python train.py --norm_place="pre" --bias="all" --tie_embeddings=true --lr_head=0.00751 --decay_fraction=1.0 --final_lr_fraction=0.0 --batch_tokens=[16384, 32768, 49152]
Each number is 500 + 25 x the weight over its row's rms, rounded and kept within 0 to 999. Layers, rows and columns count from 0. Numbers have three digits each. The size before them is the row's rms in percent of the matrix's.

# layer 21 MLP up, 640x160, rms 0.0972, rows 0-172, columns 0-79
096:508501518490497473535501506526488524444467496488469462511484502505458476497498519515505456427496468488475483494489525486475502482558506511481535524519497503513492452465500486544504475423450539466484526504496490452512493553497533516487473501
102:510495500488495507476481456504486501508526534470506525529509554534485491493497517455507495487494464449503499508483525484515486501503511501491524497481500460493499531451510529504545492485541502503489513504478537506454414565492464549496508531
098:506513532497517484515457521464412496485498543539489464536532545485517511484523517551493493476522488533534490526513500504515439527483467469477520477492467485509479501490511558518456459490527528491490480471507507495464464493508447472518498501
102:507508494520471507440490501517527455527545479502471518485493522482512472434512501499506537490525479524512531522512476487510489468483495473479524510474504437504466483546475497492507476575528498475496509494503527499499491506505496496519497490
090:413506500490523521516496523485504467507477513488469509505491501486481493513456491498514505459489505517493449470481504500495554487470542450504528515498485508554509531473507520485500492515502489485470515496550474460481523515500550542509463459
106:465500524500525491467485458526528510518477502484484466470434494508493544545525499543515529505495505472476516487498466522505493545493529493496497496541461483469528514501477510523481491462465507472484484440489508513504464413485498487525456470
096:508519506497492527509465479506481525499462510482486529573506473489517488537493493478528524531475522479503471471509450502542478536488524510512542545532553474493509472494530486470514488545491493486492494513504524542502507509478479470462480492
099:495512481483491490520495519506518498480473487515460552485472462495469508522498468555476510510513502455481552508483478515512503486476461468499514560501499506491504469510530422534453517489487523502490512499481495532525476547487470468462488514
103:501460514463507513453463498535494504502500521492486490530485515504484473493502496517483544468491506460486444472521497476467480517530494466519453501535546515484503525519501493503499505477517532491518504453515531572517484503465464518537495483
100:498500499461541512522520533524526472508484502495483519488464498477470501456560476500522515461466490499496459533505507540537454496536467480517547513478497514490483507531520484535535490510507517513509518479472521480481512465445543505521464532
097:502456495478469498516502503506486525466501479476460517515514492523484500519515496517588541498515493472501549525503496506509526466534559488511521460459496518514457451491521480514518523502486505480466466517463563476513502538466461486511493493
095:509511532465467500539513508518528465453459547487493515536492482494481471509521488507505522488535519466488503469472565473526540471522500462518520489490539456517493484495528482549545468530517495497512516494496507510528493536528494514495468516
098:510518475512494472490517486508490513487521520524474499479528483452509490497516522498507448491502510528526478491513491503471526520500471499477478477479519537527473451516439483512533535486556504526497518498518508492553528518511495598502467469
102:466508505543427512500501481507490556475531478495473542493502488509503458480478559507478533500484526490513481500464507486509528488505498498485524500531490539537509504505483535501527473464487512535464479482464530524500520499492492472475494528
098:500509464524462515536472495503494485474443511526461468530496483520516550487529540445514515507505503505484486506503514511476503501443561493482502516476514467502494474513516498505478472481491518495516482508544514500461506460459521510503520451
099:495504492502568477514492515504492489498506465536487508478498491479482456484504488508486470462492516460528457504489524526478531575424482512518513468492504521516507517515482507525460489493484476548468507526494544486503479485530530515469475516
099:531490532480507512497469496476539468471522482523450532492518537541480508509532496511496494485492487473541519514527499474539515499488493525437483476490491515476506496519532514499498491516526516535518490455498495481492496487484537518494513514
098:497524552524459463483505502470459521503469472497483510528503522528507485464528518479513484521495482513523453474482497471486462494508495507536464506524504549540525495473520547466502465497479490532536481489490456483517462517458495552555503468
104:503523489470495498526487539480516437503528550471474447448519530512527520532522454493534507517523516489456467512510467492457488516519487498502487485514457473455495494503498507475477531513466505440450488507505483521509460525519478500520498455
102:482465467505485481490485494489508496508553523500478530503484486480519470534519511457514470494521446494502483528502458525479538469488477532527446479530517520504510557484520514530494535516498510486492490547539483489508479489439526521512508478
102:529493468493489501508450522507458490527494490523543493457502448488516471493452506514523460506494481478476460494522520490488528494479499490486466500502492486468530515526497502513526468475515493488447480525517523519513471508471524487519515533
104:489491489473519443519457504479510495520493520496494482522469496483498465530487458518486474513503549527444501475475512501512481553530541517486494524479512530531535507489513505521490524550439474522511443472504511518537482493501537524525532476
103:493493488472477480506438528533549518472505533544503488504490532477493503530563478522533473503490481494492482508539511494506478488500472494520470494489503503456499508481533476500522471443507482479570474456489480519509493496499530505465499534
103:501475476523461495459517500509445532476508532512476480501506492500515504479502481493520500487472489475489508489538486502519530489503493542546553498476494557490501456512433470495480521480526523522501477528492515482484515500482467556496501514
098:518516492435475469492525495522479486502512467510488494471457499515502519485516457482491497494498470519483501524520499496492507489476489578533481494504488505525547477515504505458501499546478479472500522463523507485489501495484546490516544500
101:551474491491490496532485470487514478478496509515540477510505456484464476504492498529522519513450548488451519498517480521472469502473496489519454498526478482488452448461496512496520508469500515502510538525492467527517504487547432504470511515
103:493527486549502502502483471471520452510511496545487501525459519498475475510479467506484534497520525494508467479525475474534481429551514514513519479525481473504490544488479506509472509521470510509479485533526451449504502536518528477519459455
107:529514500489541475564514483542511491513477494513512509513503478521458485518487517500503506497472508499461436509505439508507514498474502479502544473475524481503479542516533455452505534519512472463535491469522486483483530545449515518531484519
099:515475498509500466491494493466518475464487546509500542493489496509475504496526493518501514532511464518536496472495484512522456558455493481518477478465478510482505493495451451493528475509475482489455486538490507522508492495489469507472522483
096:508478479461504547495490500488474464556500508503478513507534516457461493523475504502486516499491508447508465486483498511487484457529477520521499526509494501557485453463506492475480518487514435513534493506480459509505513537478487484500497503
112:537491543493507512490531476508505493538508512535554487518517461487523532507484492475509504530520500532520462489542502476446506489527460521475498501492478500493537484476553504498472516535480514494458526523521512522491473519490507542505487523
098:496464509500500490511478483505529496514485532523458495501526493504480510478501458527492478495555544484483507521540510510527534525493457488515511492476554483569526438509454523526516501475491511517515486451484492515487533481498501486498476459
104:494439552494469505488516488516481540515503484520502510482486460486537475471518515472494496516500469504479521458508511514497461523528480499493506501507488502530545474502499500484463486508482520532467476488505478503502518446505492502495467443
096:499491501504494492524468477507480494498530539490518538442468546478517521483511497496498501481561532440495534519492533446565503511474483498497524493518457455493483493483526454470485508500521507519488486494504505526475493501510490515521510486
103:501468477494532443512474483490525473508480482490492523508503471488468438510504492491507453519524490544482483504482478493496504455539503445501512515492502457484452499490510512522493518549509502524471526470500472472452492505500481502499479497
107:513514477490514522495478483473489487508527526499486528509513520446466459507510520545492542487472541535518505505496502497551469509502462531537482517537482473487534512469508498500498493498477443494544489493492492504532472507494541532462467558
100:501486488471494466513509492526560464495505484528457509490482495525541507506500528491484493503515478482494453496522505525469501523513526526486512548519492509552492484512504485517477498503531515502498518509510489463524532493472504492471521468
096:496517494501518487491493513480507500510514505521508540519508535486544485523500463484524492469521513504505524532480493409476458474561479502511518503558530465432511495494538457518491495466506527442498481492455474480508524507454487520505487483
109:490519528486502465511477504485516500529504503482516527484518520450430454525498467521489503483495510535465509490548459550461486515507478490515516509497504524484489468486493509460496524482519506530537536523542498456459501495482539484505512475
105:495452494542506509473542460512515506478511513534506522465508507494464513483548505524486533488464468469472531529532495515580478548507484486527551512471509511496517482520551490492467462469472506502492534504529530479498522542492497497469493484
097:460503449461495499513530517503535480514485457518509476496503500504527516519542541541504539545542454523457487526522487486505480500470496483484514444519514496506487514510503523495479500461503493454510485484536543518524517506460530490519502499
105:516532505487549519508538507454527528526489485523509499520504491465498490518541508491488522435522520529480490533545516527515503474521506496444505470521524512502462477508501509519504505474497556480540495546523544521504479491500512471503509471
098:472449478461470447492519495540468509470501486473491512494509510443544481474488480493475505512498471493504510537477491511474482518533488466486516494461536522504514493544477524441494500443513509512500547519461521527511498542506514503519529479
098:524511516504488538458486488504486489560506489481474515494524522509513490523458451491506492486536510496482499498530508491486490507550503500520492498505489481492506466474531476551517512509523483483485530432491518493516491532476509533460502494
098:494500495540468500554484473489495511508507507503536452512518518490476498484485477489529522503519504466538470487475506478520475497480485526487522488464501505501532479488503468484507543491489547502495536510515510529490510538471504547485526519
100:487494515496517451525486512498538485496467480506504489483507507467472504535478486537497493506525502453497541500510462538499518485519529469508479467452534443481486485525500485477466522477536473508501507482570500535514448505501523518493511474
101:505441483533494491492476460490503515467501553532436507494470504477539509524510512492489472488523512509477529447511509506488511496528502525521522532477522457502535484528509500532480501509456496511490557479488515526499464503479471466482486460
099:502555515516472537472464513517521480525476495504455490487471485502495406506506503490473497492495458440508510517470484468530514518518494468477438517469477517537527484446528545487503526512489506535521509537500499470503498501526488506489518499
093:479477509490499530483488483452489512510516557521494522440496497508509473477484457530463485528483482519524519489500456508475508511461478480467475486490470515532508468527543463518498497491519472511458469503529491508472537490478515449533493486
101:492514510488499497504475471499486522543495496532478476530472479518490478495499501543544499517489472502522532500493527450520497504494476531489484528488503441506503557501520557462472557490488486488520508527478483518506556495477489548506499486
102:515488507506508514487511541496515479486490507537492502502501485482532513509500454491476545497525467491471491521544460490517477432470482522481511464481517536506511476426486558503549528500494464501513510476542520496449441502464524531496531533
094:515530457479525490527478474514469479514535512498490515529503477501529518506489516500450489458547490506469510473447440482514460502522480486504482544472470482520449519513522472522499508515495517468527485524541531501519489479479504501503485556
100:458480467464509470482467512510510478462488487481523523498574546475523493496523488509491508449545522490472468500522468488482502460520477470526481497481470549480465477539512532497494480504520491472547485527487510503530528524551467492523460480
109:484485515499461501456481485474499455474516519522478484517507495479502467505505520513555492446504471549458536500508527536498488507468493520511504497523431490513510487468504501499504478508476512503446436471518495497467490576524520551474462492
105:523485480521502499453471498473538542504508512530475548486498492454501491524485494486474541502525479463498479520472486483501538438538521483496477538518521480499481430481504480532485553482465525516485504520485518479494515510462527525522464515
098:501555476506482527478488494521550517541506503477491477536457524491494488478574524530472483500485458481484522467496494491517501508506502463536487520521485509487521467521459479482524541506530520492543494487463510499486465495494489503501543495
098:499540530490507500495503476482471509477479466531548484488496497520510454553509479494497503542535500520487540487520504557490506489487533483509542475478480512519460478516516507551479497460510499511483498498530540454494522493503513489491464499
093:527484494496486500506515525443520503482521514507479492510473455505547511450489508500496466505502514450472506491540485520474486517530519527479491489491504462503508522477489526498488483490511512518459486563464514485519536487523478505481486530
100:542520475515505510521508474505520534499474512476511526518479497576450475476489529465476483514514535457502501477517523531504481472493439537516472496452447464512512498474480479533457468523529486466489519478501498541511527552496495506488489453
096:481466515482527464526480528496457525468481473495469519536482514446536505513509487486500468508505514529507483517469489544543490456506489495548482483513520530501472551521490530512488494493498465459515510470490527471500518473508474528418507474
099:480497511504487460535489551502529499449508488484481506461490445467496486469451462475471494555502497523506472472525483541495546525507512524517523514467508501522500455535561480489498517511486521536487527496542577514509476514507464528499524515
100:509565426531434468475527499529525563493470478522483474508455485498500481466470497521544480488487513518475451511541476513509484443540472483462536504509492501529543531504525492524514531497520494523490540488480507503553506465452491511505536501
096:506518489497484480490464473517463485438496499482448544523489467508481519474453508521513478521486543492515516513512476535513507548485511509504520476491516481467475461515502520504478508541495503514503457525466483549539510487473481530524452455
102:497470509500541513553482508534495500516532516493494481499484514471454502476463488481513508511520482536501509539454533479527473501499452436503517466527481519531448485517509480518515531473538435531498538565455517460510491539505476517514483518
099:525517472533466519494459467554526457487476525484521544497500537486520492525486542513505483496511504458531524465497504546466520525485494460502527518489459461553475513517501507515568506513521499463499457519490509492462468473478492487494514529
099:501471497503509506498540438477472502512487493516514528490480545501482482517488489544516477471494522487479493475490517470499504513490497482529525499509525521467505511473523526501513510526501533490465531532490507477512524505481480499489534509
099:474495507442518527539528514501537486482524519501469438473480520508485495527499447522515486516511485488510478547490513482544462469483542473494537525506527506563486485512488471464542506489530454465466481448487504485486489492490493470567459514
097:514481479469503491527521513518532508481550535494491482507491517508502506502508484514486473511534527490497510522540484511539473509508513536462527486506525508509516459543520474506503433502532473468528509522539465469504490514476519477468509503
098:506473513478499477489496502519504480478514537452489518477504509477515520504493466490561509474504535423485479499521489453461467539483520478513518436518475495503455491464510495513486499496519498514500519482500444533502503495518507488485527490
096:474471473524463532476544497536510507464495547460517509477491529498527488454477487541513509506496455493497498514511486507502540506471493475507536523510510508487526470502545519534460494568492493503503456500474512453485493488457479474499544470
106:476471489526492501517488507540536512484485452554464514480513501504523489473507520488504520508502507475487476530492475467498501516552477485551495554498506461496511492559498499555516462515504519475559529500479479502495480495469520490531528502
106:501503507450519485438464474494507502466513486466485505522531478505464462493489465568533426456508509452496528526508491494545489476447460456457499487465491505501511502531497493464523500498524498494475456527469486487478477478523499467499534533
097:534504486481499514546528496487518489462522461533496519473521482487526491442516490477524499469469482474487493488498481497477489502534495535498462497470457474478541505537501504511466518538474510552492503480510518460527472501483523466519506518
100:488466518478443484530505473496481481516507503510521497465551439474492508505493532496532492518480490449494512536462484520538520509476525520537536465488460485459450481533518436481499510442496493458498487497478548520492476531451537507505458545
100:494505467535529520511456497501525501480549475508497473507499511480498487491523494514449490487482520560510468495467481465531499485507437473501539489518465508511532499515485529442502525505509558504512500511537481518481467483499508519496465531
105:487471523478493471514499474455474482504499513501492494525484464514439465491529480523523482470518481497496521526533515495540530506511531443505517491481495482475533506499509542500516556482504431524477490516489487538527520502505499542502509508
096:522516507511509493542487476532549511459525478487485438499493493470485495476490505505499481487485480520473469512500502489486493482462505485488516499503490512491459483504469524518448507500491499527504482518493535539510543516505489488491511478
092:564523534526536479507514491487487503457527503449513528505536518519499482500466512526466453481510538464529515516480500505516521512492458535527508498518507502500486552522532513504524471489475535519511522514502500459469515479466485511457530510
096:486482452477520502529521491506523529539495500501468520448504471468480465504513507477507531511509487490508459508543496514520524500520492464530511535534507498463469501428513480468507520564487528544477493527503543516495495491501510513509556525
097:540468493480526479489472473518472531514490523502513541513486525496455498497501494458479479508487507456473516517474504491503528464535510508497513535490518460499477539467514465513496469546501499487548498506558481439502497485505500504443557506
097:520445479474483507494522498535503471511501510524528528500454455496526505503477501495486509445509531507499500517489501477454471488531493521481498515489452505507489527501504500492458511465525521498501477495471535465565492506505508498503479487
101:478496453472515456490486505497512545513489500509514486474511511503505495550543483496481534487508511465496476467502453513505515462525471498463481496480492499488529482528519550484466513505476537530515520501523530500473474497496526532505505492
095:525434523461501502467502472503507508528515454515498458505485489521517515512498489506500544553502502510500525447519499518477450504511514490487465510472490516509550472534532471514479508484485465483446478493527513486532463456491495508525500476
100:510459482516482491544511470468501506484504511488514527479512482553523444480473496494478504504533546473453524495531499475516516501496499457459477499493509517468457476508498525550535444507465477522512456516528504474480485519504512481516479469
098:491505534459561541507507460525471536507459534479509490502532468544503496528466517452516495506515496537479527556517500486471512489488531488533494493490507487507494496487483552510549491485517496521450491493473521462511491528488505537476484469
100:539493482534528517502501497519487562509487477540456481508488474466529460467467437531500493516477476533447487492503483488490470481507544486475530457487524490532523498484515487475472514482511482496501478493474463471521486495498487521465488510
103:506474487507492478503485484516526544476508511519487523446532475576478500469504541528523481508496574484494514448454530486480513561493458526485511466452466482499512500492524507493487515464494459517495466523500524474520517465515487460488501521
097:471516494487469544458503500486516545546471495530487517470439506483539540495514497498494487518516548512495495544501495502489503507503479481509517520493448531516515485519529462499507469501501476481498464481502530495545475477511520492503461518
106:491493509477446499492503488491529535498484526509487498543499496513489512509485490461488482498489527511478528533507511525496511503514499488532545515498486501534499452453500515503497510534492486508542494466527527481488444511469508534498541504
108:448505500540482502514495506526504499477512512495500521481526504455480512502502496528520504491511472475506456504517493514495516534503475507458488532555494501490540466532524515480495501540524520485519467520481539488489509498493524540513480497
096:458472462495564504540496543509483506485501510532499542500517538520514502471512521502504493459511495502469497544505521520530519490548531499488476505476511540531491481478570516504524534522500519494490507521491506497528516484483497539523512511
095:503503517502527479475476500484517465515477517491505488484497477531438458459458503513524447501499515459478479500503509487488506486501505479478446487498500452514461501477521508545496521467519527505519459473504552535497504469503506501502423506
104:540503501495528477509510495520484490523503513538495449482503519476498474458506556511515487514451487479502505533521505500499486509500504550528488493463530516518486502505482501483510526503495505435477432507498548512510506519499518515500494489
107:501507502470476527501484486554486496498500505525511481493553455520508501503483521522499504479493474518457440514504461455489471536505460496477485502533539510492507532478525511509469504488516502508455509513450466429511491495487505496515483543
097:498477459429494521481522497536495486516476478496486489497506530504488497512487452509469514508511517541497517497493462486514492491544534467536493494479464520486524498478491489481468488459518503465476501501538483529503495525468458501552490444
101:507468493495492525526468535530448473486471508515460494491519473535492499496439508488470493504548497486506521482525444512481507550488460460458510472486498556499516512519468497483519450558522471472520490469512503544499519470512521520502465523
096:463510545471528488469528490522489474474542496553472467464499467504555504510490476483507530470536472479498530494475498525532464504454452466531494522528482471516480540484512472539489457493526508543457466489521523513496525544483528490536460459
101:524473490453503503491509538496486506472539485482467520512500494491532526467541498502512487451515504523518484491505465513515498542499490514505522516489494513563515502494507459537488456487476530526511487527513518500502496460470531512519499530
103:471566480481491497528462567463510482516502483445492505463485502507495503452490500493490486510497487458484454486513525534488527494532496486508519458486476486523495535531555480542536488463443505528541541510454488485505482506505562499533478477
100:499452536452556490522469507489496498486471495505512489467484524476431476486554508528533470481486510537472492497524493537524522517482482475516460475457460530490531488481498523509490475495464494448518509487559500538523475496485460496512541516
102:460526500487492516499453468490469472460491540486513493544509447474486514519501427478511470502489486450491528479498509546493495465491525476501558492486476445502496467479496484509521513528541549512530485530486508494497470505500551494547485489
093:514492485489523479516524493515503516499511507527468505531480509499502519481463449492494529478476501474459483475495499495426504523542530513436476563488478482492494482491469490529483509533520514540539505473506482468537480522537447493502470542
095:513502528558465482524496540522517512500492513481472495549515457505497480513506519476481479548496504497506482489489565499510496515462459508516504525524499489551498505460528496510526488497486523491484524502471507508517539542507493534516516514
103:474485510503499500521553458478502479514505483532512517525490517494507511498478496504504483506497516496461510480510463531487460476499486492567542463473465436508497542507513493546481522520516461504517540470476522498524493496503506483429499488
101:505471488528492533489473529527527486452525482497497495508478468476492509512507523477480468481504511504517467531510476473505492536510450496505507490460530463554491480505513551466500509519480475493509507464502508495484525469487496534521477465
100:489489526479501493487465466520504527516504497462499469491511515495488491460526484498459503463497538456544499526449502499492519534461509488502502486547484443473470473523524522542494491499532523511470487500458502531483537512472461522488505511
095:501578483464477468524460491513491507498538499483489552505500491506507533475521513517493494516530538491484520499509522571437499499474508505501477495472523500497521497508487494507505488444469479493495482499489496491508463550515523485506493524
097:505540492524508531495547475476470535506452470510496560490498483508506499499507488506499487495472489483472524480474523478538499496488477477446496469499479529528518449486525493455489514504460513491446525471544529484470544526473517465484521450
106:473507486475505519516469491548483494514468504492489485513514506545501465479504518473522490495492477487488494509530511468514460454526488494493521510486511499485537527502497484547483547428475550541548428472478481445464506499463480501506471490
098:509527496530470498470521462512501489506531513491483504502503479507477525538493510519444469491513493428540520547485464487540487508548503517521541487512537516456492476516489452512512490481534525493512484522495474480485462452512530523474530499
106:496477470443500481505469459525478517481515485501547469472528487491544493559465478483482521517515551503478502535478488492492493473521491472487496505511528503495462510544530499498463483522483509498530502469496481469532524496512535492477516511
097:471458519478489472504484490505540538500476488556507510543511479480505511484529517492522504506498536481553499543461515492488477436471524512486486464483518492509489446514495488520494477532532488543501497479472517516545518521554526527533489516
099:520492536495487469506532482524513496478530484502492500511464481493504521525531482500501489508517493437494494532508487501523509489493461521450464540487471489542513521546483494518465481503532469540508480506513541488546513528500475482513536492
105:532521499479527467502469518528456512520523508482505524477509531458489484420522510519517480515507500507506493547465502498519499497467462480516468485511534503501545488494455486513446559488520497485498499570467493529503494519504508510484527493
103:500504531497485537500468553564459503476502471500433477472510495482529455535480470518485487493516516507493526471494516508500505497527487486527508470540479458528530529494502517528500492524527523474541495481510449495504499540487441512453487525
100:476509499505512487531516505498476486457503454527465498514503470479518435517569488513506536486467481484498478542498506544490546498533510544493505498483543492494545462464514524498490491485463541532522550479523490512499452504501510515460505467
100:511491499541484526521458490551488480479484489469488551472452491443495494467490512491503505488496492504502518483525499478511505501527444487527497530501465523522466478500496475529517489476481480550517487487499476494475485513516493530502521529
093:528554470458523444512498464506530486499510516441486472467477515495495457465476497482482463467537465499512520522464504494485453521545469497500547495522494480527477487468501499448528456523489504507486510514528506488515509516488511531499521517
098:521526488536485552459550519487492471510511463455511513515444500446515486519476501561487517491475500495497502542528467540515523531477507513526501513491495504479511487482450482501489453511464468474522499508495481488454460488485508499487508530
103:501475527466465533469518457481501484530528531512453490485543447500509499528503479536535545535497513518482486558571496487523486510504467506490481485460503469469511519507510501501441534509492473503522515502494541522532497488479489478502497503
103:510486508521519551466455473512510489487492461462494518460514510502555480513490549537531499473542485496490512533497463521518535513486501488476489515479475481502469513464501484509523493510489458461498469525473477491510503529476493490462475492
101:471531502479496504511523536467508490463556492519467530481473515517527481486473509553507526513496488501542482506498486548469502502531515502470531487471534459541536521497529491515513453494483513515518485525509500462488520555483497465529523521
107:484475492519469531498490514528500471520514520508478489502491543485507506497473484479531495503514514525461461488514458451514492517485539488512522497547499524494487490523524478529482480486502548496466453503521510478507456541529531493472483505
096:577492472484496472520466522454496547472556493493465524493512537464481523476506462485476480502499570492516495490466535461506483535521469487483490518487489502465504492483520459543489481518540469510517521542505483553487488491501494505540510448
103:537510474502527573498508496489496485529511497515493531521505504544554480540491493492500513477507503471487522490509497486524511499523476489549491513487510518520552470517498514528531517495500484460507502491499505472479500544471527444483462473
104:478528516507462535496509492538484512482512501541447509475477524517464508504507479497521481490511515513454551523508526467456476504538510485494494493455456517518488457521496454479533505490487517520488537483499531508503482481463525452492516535
100:468461515517488539549472489532514506523529527530514510480520495508498496506514448541502514460487525514480483478475516528487518494510516501518501477458546498483485487539549492533465502517501506512477465523504495484500537518491509527513521473
098:522532486508529495460497483498476478481476481504452508510458518496479532485504476505516505510511487479546472499518521494489457475514490492479533484493478510508495498530469506484500497503508523472536477485495482565469518506486509572538543545
103:502493501517455526517512517487476523457461563481470499466487485507468471516500527501480490488475481536529500525483485487540491516506486474496509529516505487491520523499511513524488509505494481459502519502511499479520518520472499492570492479
101:512559453511473479520522481511486485506530530461475526457511481508509469480486517497481540498463538505495484470497481494469554512514473481508541514514513500507474486469508462479494508499466503502483519494515547491471471523552489506475451485
096:500479545478505504492494503466443430482438487531514514519500528528518505558491481542477469501477497491486501475507505526509493529566462537447510512514480495516560471466513472567441485490469479518526487493508536480522524510519507530508472441
094:546475447490525529513496529451521438478503493516520512461490473514529472505534453512489486449484468459499500498502514493515485511484487516524502485508484451510462484547534524511529499502487518491466533492537492555522544496535511485478517474
102:501500502508500524491519518473506486523515487488488532506507525455536466466485547503513520518497449502476501499515529481526539487555497462500503498467532509476478496516514526494517487480459527537521463469493459473474505504475509486498492437
101:491441527466520502465492469500474485514484482471494504483491463525486503473483504548528525527505516453516453508480526474516523538508469504480474470560472509512507498477511501444498524523475488508518515521535503475518477501491483491498517501
108:483498499518485491516524498507492496474514471484483479497502513451514494530535509508486520550493493471502447505516486467502507496516495516569493502512530499522507466515529442469527515502461503489510532516516546507474485509458538460484489505
097:499553490481481566512501524469516463502515464503551446506525506465543509468468455527512508482497501537504493526486522536538461482513506495502480488509504486540503502535497490461527451529477483542515524529508512504450483486522475501483517484
097:571541459475502498490515474463473479512489456479460447445491479476475503490511503525493451518501515474508524508501487510462492491500509484443551527491513480501483506480537481485453482462493494497483482503490492463538524523501524502479459508
104:517491524500547479501505502450506489474494512518503482533473490491457480472534464456463499506530481477446516482477474511496484488557476503507550466489469527521524503484502524478522484504470536509482543478480447516521465469469504481489499506
098:517485487495540480521529516532477506490498566524498538474508494529514503498510533473503547518494519425494497510526514476498508466523468449474535550509487533488519528458499479493445563510493498513510500519489481495533506525499499551535530495
103:535445475513519480508473521533486496521509541478475506445521510509484506530513496473532462513477448492436542531523451472477427477557509486572499514528510488520486510510500516507488487476536513509494492501532491509485513509505509497509555502
103:477504462482453482503530491485500518449469535500511501474522466504558495508507469551542515500489518521502503522529485478490437504481500520462473461511489507520454484473485500499492471489511512522478486534458530527525543491527468481488502475
099:528556500528530472502493482535492540422492492470499506528539502465494459491491489473505508451522478505547499510461501477513540445480471528502525472517465492471498492515525527530484533489494484538460530521524533515505477527494532516486496513
100:477540495495486480508505546491536487514494503532502533504512549491500494541476484459513522505509496460477498511520565575467503510531496468523509477461468499564509500515520473490512513508497537452454477493471534523490505521492485550474457510
104:495486481494489464512522490557497469538514501543489513515509500511497468458475509494497448500496512507519493483481533506506489465499502496491518525468497514530509502553495489518499512498489518533479484468495489506469462495508508497489482510
095:486503539506472471508490518545513479502495467500519518518486502481498479511476528491553523491443488525489530470513463495507514508520491508532530536499501456459472536506480534523456534495457492538467479495514481528475469545469521499471509504
100:523517446523496502510501472489507493496490518511518509526496544470465454507518462454530546468534478508512534483470468522469481478489515476521556506536516465503504503520500498518493484478502525529543481475510515491491491480490501470521502484
098:500498466476546505499511506507512460501462515476525499500472509493501451519487478522476554463543521505476471508510448529452493461505513517517488553498496493463476522533540481484473451509470500512529536496478505521510460516505495444520511509
101:471494498528527517483504480498485467487495493524466534493474515433513517521501486483516520545490467494505500522544519487515506465522512481501518550509512498513476522473491491563495503514532508506469501542494461505465470508505451467495479516
095:511478475471477511469489508531508493545547481501515503453455528502506493514490520473549485479476475493469479460472515523472545525486461493523503503477493507486512480479521434503503530547457470521515477531458504484482464515471485489499494488
099:530503463512523512472507483535521435510481519491506508458526481538513486479476499547449561521514508499475529518500541476486490485454482501530526512495462464510459448489470519523510476489495503511464523503513490478503457500478540460510489492
100:492507502492502477524472496514488465476491491529483517524479486517466539466480498495511470489495515549471514497491442487516473473556500494493487510515468545513515536530485481458444488487503518521464512481504488485539498502454513518516474510
094:506492498509540497481519506482506498479523504506476531477476494522505512449533494495511476487518490535481498517489484494496550491456512476515486481497485499505508501509499504507524504470517501529505471479559525421494462517504474546522532451
099:501506473498564493531472510481517507488492488543480523492500495501464477534476507509485441458482500472480474522458556521479525535494541488553452491516470466473486488467523532502474495479520517515486513496505519503477503536494483476510473501
100:470490574506479529453485538503456521465482516522486474505498514455520454505530540498496492497518448484524446475505526504525489461500498529503546514466469478494513515486506498537526500516499507506511494489486479483488528523505492483468497531
099:551478481494519485509489507511483493525490535504480514502486481506473522491478477569455502475497484502470513552512538499499499487489512499502513511513504502507515490515478454501539518546456496479518466518478543512467531492493476501462527495
101:484526471548470492527463504462457487499467471500471522496470470477529492561505537494495487456483476508492516551520535495493469469493482501503475473520455429543478496522474517519468480498459529536502500493515514491485494465509496514509484495
104:490534511499460540511489477503525490529510521459487496517497536492505467536497550536532522451512480513499506530513479489478491495544517506493499501459499476441538494533521472501473541511498506481522542495486482483485506537564486482485501467
104:503520547485535502516474500468482499456538525548514508502491512470508443489493482462514544492523482516526469495501466512500500525483470486495508492515451502485541503511514530535522518523456519511474483498494487483504525520504519485483529497
100:534526484475438503521493482472487509469512515491496516521500505515509507528504501517489460475501546479509488470508522487532476504538491521513473527521489520488545533488547479498469483525486527485524443482538506539513483474495468485518531503
102:509528475495485480507491467520488510468525474510480496513473527506528508500524461459524529501522532494519451521521485499541492525463495462443506514488470500488521472483512524489483449494504482511485502550491471544523514470478494493481514527
099:522528484486503536490481527506520463473518491524529482451428507486482472507523527513488475480468463530507504497504460446512524487503524474476511488505504493525521522497503481549493487480525507502520465491529509484511470501504550523502502515
104:504518512480446521502509491452498504505497479459480532459499498511554469505485459471523492506511499447484554469505531490482465476492515456507504520508535528479537458530521486504519488496476557488493452503487516479491516460467532485528494490
100:506502493461509516474510501498511472536488443538488512454498536498507510515490476507436493491508520486504489505507496499477489504468479498524538516504480552497475442525504534486542488472516526529476523473488540476515504501510524501484497540
096:532516536508489491494491477489545484463506493500473530526508495439476491479526506458510478454535469456499513543501506498482476501435447495546523535493533478493496505515493489535497515500497481463444515529515510519480510519492487496495519501
109:531475513513497488498455489561523487490460506435507517535528541481499477509513472524510439540486503469480511479469531470510493482488533462500497458485504508502558495503526554515517514490500473496439491559499496487516543468470503511515506509
098:484494504438527526505480526444491488515509427503497496478481480500486500497487481506467513519502502477474476507509510520531526487499504538530481488482495496466498427474539455506485507530484532484455560500509533519482501504520492473517530457
106:464494537463534478489480496540528496546455543478481490566503474519468480521534508544510514510513491540495477532477510476513513486485479468499488471496473518535473485497515484520502474525450486454486473528463479501488527505505499501497526502
101:490568497509482493492508485527456523527501532474487524529465461476517520471488493510531446486523488513487488546475557513534492500510457515521520512511456471489519467547519516519504489505546518503493534496495454486518514526520486496542542505
104:521503446497470499535515459523511497494489507501511516516466541455488548505497495524522471497533546543470448507496470450505476531532490432506470518475470475502528522447507516483492491515527485471551436469499517507514518512484489486502483541
091:492474471503515488510494441523560459490450484470513492464497500512478493508508493478517474479459513474459478479513509497479465490481499526512489472502505510461526547528464490509506488473513518511483504508528550507528504542554456478529497487
098:469503459473507435502479512449482489527490533506521500517528577503478470448498461454518494521482490511513494483514487495482546502492468446495476495499494532508504513487496519502452505506509517515475514509537522455488501485479523528521515494
100:538489544487473528486511493535506525516454527475467527514453456457490482514502470497468471511503486473511464512483502495529515520466499523488495488522529468448473486492511511547551484483477473549531501557458516548540472469499494540519471488
100:516465524492493525469500511466525500521523540537485461503480479465488494497484520485531506531465479501494473497489506479533481491473504535468481491455538503537519552458498515513540510509496507486484477539504490493499477493481508540466480520